python train.py --n_head=3 --d_mlp=512 --vocab_size=8192 --rope_base=10000.0 --qk_norm=false --parallel_block=false --beta2=0.95 --decay_shape="linear" --train_tokens=132900000 --steps=2310 --dataset="wikipedia_en"
Each number is 200 + 30 x the weight over its row's rms, rounded and kept within 0 to 999. Layers, rows and columns count from 0. The size before them is the row's rms in percent of the matrix's.

# layer 4 attention key, 192x192, rms 0.0664, rows 168-191, columns 96-143
106,250,169,221,208,252,225,192,182,206,161,220,95,164,203,212,235,210,157,235,219,186,149,199,303,177,136,175,203,175,223,171,168,205,168,177,210,179,212,162,231,194,246,234,188,200,221,213,197
113,177,194,221,244,207,167,211,209,197,241,215,203,132,256,215,163,265,211,146,185,185,195,232,165,176,146,178,165,184,177,217,212,217,207,229,195,221,191,190,196,166,159,198,186,177,219,203,229
101,180,204,208,178,205,195,176,188,173,215,163,211,187,215,226,173,127,173,191,187,199,187,167,171,181,207,188,161,153,173,225,192,203,197,158,221,184,177,207,190,218,209,241,248,166,180,167,204
114,263,189,237,209,210,229,186,211,202,210,155,163,203,221,194,209,220,229,214,165,212,198,243,207,217,185,196,193,234,159,227,186,209,243,239,192,207,180,211,239,251,250,211,206,257,220,226,175
106,220,199,147,218,186,274,131,229,159,221,145,194,159,182,227,189,242,178,222,205,165,212,166,203,223,190,226,220,235,230,215,200,237,232,187,193,221,158,192,149,159,226,187,166,221,271,203,183
105,176,225,162,193,201,205,191,187,176,212,177,227,186,182,185,161,196,264,205,260,204,223,159,195,208,194,158,204,203,180,193,228,266,191,158,184,201,223,200,201,163,129,198,211,139,189,220,206
099,226,184,178,216,234,198,226,166,200,152,213,211,175,206,209,152,188,159,184,242,217,223,219,210,207,171,252,225,170,183,193,227,241,196,239,193,133,190,202,237,191,204,201,160,214,169,282,171
094,225,187,207,231,214,159,194,200,201,173,219,228,210,187,237,162,143,243,175,169,285,180,226,212,207,231,191,157,231,183,170,218,212,148,194,216,194,148,201,187,204,184,198,198,177,211,237,179
104,195,198,209,220,208,125,200,209,208,237,229,209,231,230,187,157,128,221,156,192,201,217,216,178,175,242,182,178,201,207,186,169,183,183,179,183,215,171,213,266,191,234,211,177,187,164,198,151
115,254,174,192,237,222,149,187,257,215,213,95,225,181,242,138,228,227,206,163,183,158,252,191,231,178,244,194,147,229,189,193,181,238,235,176,182,216,216,209,210,233,187,213,205,162,210,207,169
113,206,184,200,206,171,231,189,191,244,155,183,200,194,203,193,242,206,245,193,183,219,202,195,200,207,178,173,155,201,242,193,201,197,182,153,189,189,168,219,201,215,182,251,210,182,185,194,166
118,214,155,192,196,166,195,183,227,221,173,203,211,185,177,251,165,216,212,245,232,182,222,147,212,186,227,248,220,190,178,192,186,243,155,146,197,207,133,142,180,174,244,203,198,197,230,243,152
110,186,163,210,171,226,211,178,232,221,249,177,212,176,171,212,184,231,177,158,201,185,200,209,227,185,224,190,207,224,218,230,166,223,213,156,203,232,168,209,224,213,204,206,199,206,184,203,216
107,237,213,200,188,225,185,206,176,217,201,221,180,192,202,202,180,197,214,227,206,215,188,204,184,202,271,154,141,230,194,173,191,163,241,150,181,239,201,248,180,216,208,209,218,149,226,186,174
116,185,239,272,186,213,178,168,199,243,223,244,122,208,189,231,200,213,222,194,190,228,214,206,244,247,226,194,235,168,199,180,177,215,153,172,180,214,201,243,250,163,198,192,200,177,201,206,202
112,228,179,181,221,175,188,159,203,167,156,173,208,229,212,195,231,170,216,221,184,176,147,185,223,199,216,196,212,162,198,180,246,119,174,184,193,197,195,226,189,185,222,217,241,201,244,180,212
120,237,211,236,161,194,211,189,202,234,205,204,182,238,208,230,176,214,233,220,171,234,152,262,160,206,174,173,195,209,138,167,194,210,273,153,199,240,177,224,189,179,259,199,218,222,156,197,157
120,200,139,202,255,203,198,220,185,185,205,207,212,177,218,163,210,184,177,167,202,197,206,224,223,211,207,201,212,207,239,218,215,221,219,243,171,218,183,208,202,214,173,202,205,212,218,184,150
115,208,153,210,239,214,141,277,186,222,187,194,147,257,230,237,197,186,233,198,231,249,207,240,211,256,252,168,182,155,206,206,239,212,219,198,272,196,212,208,135,205,128,192,207,179,212,179,221
115,213,196,196,212,180,192,173,224,143,228,195,209,207,131,196,213,193,232,205,218,184,226,261,230,206,251,192,188,241,219,202,197,215,176,199,199,174,193,219,176,181,229,247,200,164,206,181,181
122,230,239,198,180,168,225,222,207,197,146,165,231,230,181,241,234,160,223,216,219,165,198,188,192,282,176,247,202,187,231,211,245,202,151,148,185,173,209,182,213,144,192,186,170,228,194,171,215
120,243,188,213,185,165,173,229,220,185,186,207,226,233,207,155,209,216,189,197,197,154,187,225,217,187,202,221,189,192,163,213,190,155,213,189,134,235,259,94,188,229,143,198,192,166,223,205,188
114,140,178,165,185,125,227,209,238,129,147,183,213,173,143,178,176,184,155,194,185,190,206,174,209,198,206,222,214,149,233,221,182,212,187,185,183,173,220,177,189,157,158,165,204,215,169,181,218
113,195,198,167,205,205,194,173,246,226,175,175,146,193,192,201,240,196,258,211,205,184,191,279,200,156,214,203,220,190,222,223,184,225,238,198,196,233,193,250,203,178,162,164,217,184,185,172,217
# layer 4 attention query, 192x192, rms 0.0637, rows 169-191, columns 96-143
122,226,179,236,204,194,193,202,200,206,167,152,213,180,203,185,205,193,206,181,211,227,179,140,159,193,198,143,233,201,169,178,197,200,226,257,202,192,200,206,177,196,228,229,184,170,143,241,180
106,240,210,217,197,213,207,221,243,187,140,177,236,221,147,140,228,197,202,203,219,213,186,174,206,155,138,168,262,190,192,151,161,237,280,170,175,205,228,234,189,136,189,243,213,195,205,201,223
100,253,201,231,243,171,200,222,236,198,235,195,187,227,161,249,177,185,202,194,195,183,193,288,176,228,175,237,171,180,203,208,210,212,174,218,214,158,174,194,197,266,254,169,214,215,273,189,218
089,232,199,171,146,229,271,183,172,154,188,188,197,192,203,194,263,182,206,214,149,224,228,228,188,165,221,219,189,199,160,238,248,203,238,230,163,205,191,187,236,201,198,206,205,240,222,221,218
107,175,173,229,253,216,213,128,211,238,212,256,213,218,260,186,257,250,223,231,224,184,205,189,187,246,226,168,195,195,211,155,203,229,204,187,224,169,177,169,187,243,206,215,249,139,194,187,172
103,228,239,152,249,179,180,227,194,194,247,227,216,179,165,310,190,199,155,202,127,161,273,208,214,231,183,228,132,235,253,212,193,247,199,200,217,203,130,177,196,176,175,154,128,239,221,220,194
104,188,161,216,222,193,244,223,196,197,179,156,271,231,145,195,198,165,226,134,202,246,207,107,220,186,197,213,227,182,228,231,211,218,178,212,230,225,195,178,202,233,192,204,182,173,153,229,192
103,211,176,244,188,234,178,231,163,196,170,241,183,188,200,145,184,159,191,182,147,208,190,237,249,193,193,183,236,212,227,163,207,218,210,170,217,186,227,203,206,222,256,252,230,232,215,195,191
107,199,205,233,199,259,178,207,219,199,181,197,187,187,207,189,203,210,179,170,203,168,208,253,178,192,180,213,167,115,152,182,219,205,225,157,212,123,230,243,263,234,143,244,163,182,218,199,173
115,188,204,202,201,153,190,187,192,214,218,203,192,186,175,221,168,185,242,198,189,175,233,156,186,148,245,212,212,191,228,198,213,211,136,190,196,211,161,192,195,217,220,211,172,244,198,188,185
119,239,194,183,196,198,253,174,246,226,243,189,222,197,212,274,229,173,214,183,203,192,218,212,258,194,192,179,185,259,202,185,241,172,157,175,217,174,191,180,143,206,145,199,218,179,166,208,156
116,171,184,205,182,203,204,232,254,231,189,207,247,183,222,194,199,163,192,161,246,194,189,149,246,158,200,100,217,184,213,176,211,182,217,179,187,197,198,216,167,245,207,237,241,197,191,171,205
114,186,185,211,221,198,182,156,178,184,169,270,245,258,257,165,168,210,226,198,224,160,182,210,201,173,218,161,164,185,156,124,219,213,262,198,213,199,184,214,216,219,181,228,194,180,215,237,173
114,203,204,201,230,188,179,204,162,206,196,193,147,231,211,158,196,257,242,164,180,157,276,176,222,215,238,219,247,198,234,228,271,203,199,189,187,169,169,235,238,199,228,143,207,235,232,185,170
116,171,170,202,201,241,177,213,190,234,243,147,151,204,188,156,200,190,249,171,244,176,194,226,214,180,274,206,223,239,209,216,240,175,161,233,193,205,206,236,219,190,188,212,244,236,240,226,193
114,191,234,254,163,150,156,210,216,232,233,192,178,220,175,192,179,147,186,260,194,229,121,247,175,214,174,195,222,177,201,180,228,197,257,227,235,183,220,245,199,193,253,222,205,273,209,200,158
119,140,189,199,207,194,189,200,197,174,225,268,237,191,226,234,230,200,178,190,216,225,178,166,206,187,234,240,178,202,253,219,198,175,187,209,174,198,128,219,212,199,233,198,219,205,233,207,164
118,178,188,195,239,230,167,252,222,194,209,217,139,196,180,211,208,182,218,246,210,182,163,170,163,271,218,236,168,185,215,244,215,157,199,222,226,174,176,221,201,246,215,190,204,202,242,198,237
113,206,260,172,208,247,198,195,187,204,192,176,180,174,231,197,249,164,223,197,224,205,237,198,221,223,216,200,184,209,250,195,189,222,188,224,183,206,154,230,177,210,216,241,209,233,218,244,208
120,220,217,180,183,210,230,251,234,151,181,194,200,217,214,218,199,159,224,197,174,206,202,175,181,174,150,295,202,179,171,237,159,203,96,223,196,247,221,231,205,204,185,141,191,212,240,217,197
119,177,211,190,190,180,220,210,218,190,202,203,165,217,178,196,201,209,205,195,223,182,208,218,156,200,163,147,211,187,266,158,201,220,166,155,179,216,193,148,208,174,159,233,170,206,222,162,149
120,173,226,162,214,206,204,169,200,174,209,195,181,204,167,211,265,186,209,233,219,159,197,152,229,232,193,261,235,230,183,268,199,215,234,196,152,175,184,218,193,199,176,189,188,187,166,243,124
112,177,167,208,157,197,226,221,189,154,215,236,145,146,201,129,258,226,214,212,220,171,200,216,163,189,245,222,180,185,180,200,178,246,225,185,204,180,175,232,163,159,168,141,268,234,190,153,226
# layer 4 attention value, 192x192, rms 0.0603, rows 128-138, columns 96-143
104,210,235,203,184,171,198,206,289,197,225,218,237,167,184,146,174,220,203,227,194,205,220,155,220,264,209,175,237,162,143,187,241,155,230,235,182,183,195,196,188,211,225,180,194,189,192,190,240
096,215,195,226,162,173,256,193,200,236,232,191,191,231,233,212,208,196,172,197,191,200,239,202,172,192,262,198,238,182,232,205,210,202,222,229,190,218,134,253,204,212,201,194,213,192,161,214,209
108,204,207,234,173,195,169,200,218,241,210,155,169,107,226,294,189,181,255,170,172,182,168,209,218,215,209,144,234,201,218,199,230,165,187,205,212,175,150,229,160,185,175,167,192,220,233,225,236
104,220,218,185,193,218,148,226,215,169,224,186,185,239,230,210,239,192,230,225,223,173,234,174,221,193,235,177,214,217,240,201,195,216,224,196,223,197,156,232,194,223,202,229,204,182,234,225,210
101,205,184,181,206,195,197,244,223,226,200,236,244,226,190,205,205,220,176,181,202,187,204,123,188,220,257,211,198,156,216,190,231,222,197,262,165,139,201,180,156,154,212,251,229,213,221,178,219
103,253,182,236,247,225,204,243,192,195,246,207,222,168,164,202,139,253,211,180,235,172,207,161,236,198,206,179,259,228,166,253,171,184,212,219,197,179,173,186,199,195,200,184,206,216,221,182,119
103,158,204,227,151,186,214,252,165,156,199,205,201,261,231,162,186,123,170,209,180,241,204,237,169,164,238,213,110,150,200,205,217,168,169,224,149,146,239,184,245,184,142,170,251,203,202,214,177
110,194,168,224,223,261,180,224,240,239,235,253,205,171,227,158,203,156,204,178,231,230,244,168,152,245,236,217,239,199,204,166,193,187,175,219,125,209,164,212,216,208,148,193,206,199,224,196,204
096,196,208,182,229,179,230,171,181,219,228,202,244,143,258,185,214,255,208,221,183,222,181,206,167,202,211,201,240,140,229,163,177,180,220,184,215,224,230,182,146,141,145,238,179,214,208,219,199
109,194,163,236,207,233,212,243,183,217,194,159,247,237,198,177,179,230,195,156,276,174,176,172,218,195,180,159,211,224,253,201,210,196,215,205,249,238,227,184,230,224,220,154,244,180,195,208,191
104,236,199,178,220,182,161,207,166,235,216,219,247,220,188,231,214,225,205,114,206,154,208,209,191,227,200,129,193,178,176,217,228,223,247,183,172,211,215,227,243,230,216,210,189,245,242,236,173
# layer 4 attention output (transposed), 192x192, rms 0.0778, rows 128-137, columns 96-143
105,190,195,223,196,207,157,174,136,193,189,176,252,215,195,171,188,190,236,175,171,225,210,191,118,196,131,226,201,182,258,188,228,203,194,121,161,244,178,230,232,211,205,217,181,183,182,199,180
094,206,182,206,217,209,143,229,260,213,165,207,280,190,206,203,246,226,232,235,200,206,192,227,192,207,184,161,228,191,196,178,187,173,186,204,179,182,249,197,199,136,129,190,154,210,255,162,174
103,207,201,179,234,231,227,177,168,189,167,212,203,272,175,114,211,196,165,227,245,199,204,174,199,166,196,212,214,224,158,222,173,233,253,197,169,218,209,155,272,199,246,178,203,171,147,208,162
103,209,218,206,162,129,242,216,214,246,195,211,209,202,142,183,182,201,180,238,215,186,198,182,190,195,213,180,219,207,226,169,214,205,201,213,156,186,242,180,215,160,176,212,188,183,164,147,220
093,197,224,201,138,178,161,205,207,210,202,172,191,166,260,224,173,213,180,179,215,224,196,171,212,183,121,164,182,255,262,161,141,178,191,192,254,190,189,241,255,181,194,214,171,182,206,198,194
107,198,232,224,195,197,194,179,185,200,201,217,174,223,246,144,227,243,186,215,143,251,256,273,224,183,221,193,237,214,237,192,171,209,222,227,193,206,224,217,211,195,197,260,202,196,158,189,216
098,226,225,169,238,208,187,211,180,240,235,180,255,142,178,220,202,226,228,158,194,213,232,204,249,231,184,221,246,220,191,221,224,204,206,186,214,192,154,258,188,183,239,210,193,145,168,163,164
105,219,231,185,174,230,166,175,203,172,171,193,146,209,207,186,210,190,196,174,193,193,143,190,184,202,173,184,128,171,216,182,180,189,251,181,201,193,242,185,181,159,228,227,238,212,167,186,233
093,242,249,178,172,244,87,214,185,223,207,188,119,206,197,196,161,171,244,227,153,183,192,183,194,184,225,194,104,212,188,235,198,209,199,244,154,228,212,233,214,219,176,201,165,194,240,178,191
106,247,200,205,195,160,195,159,208,203,185,219,130,180,242,216,197,211,216,222,177,189,245,208,222,279,231,229,193,229,144,221,188,199,170,198,176,120,233,222,158,181,236,214,257,247,184,175,192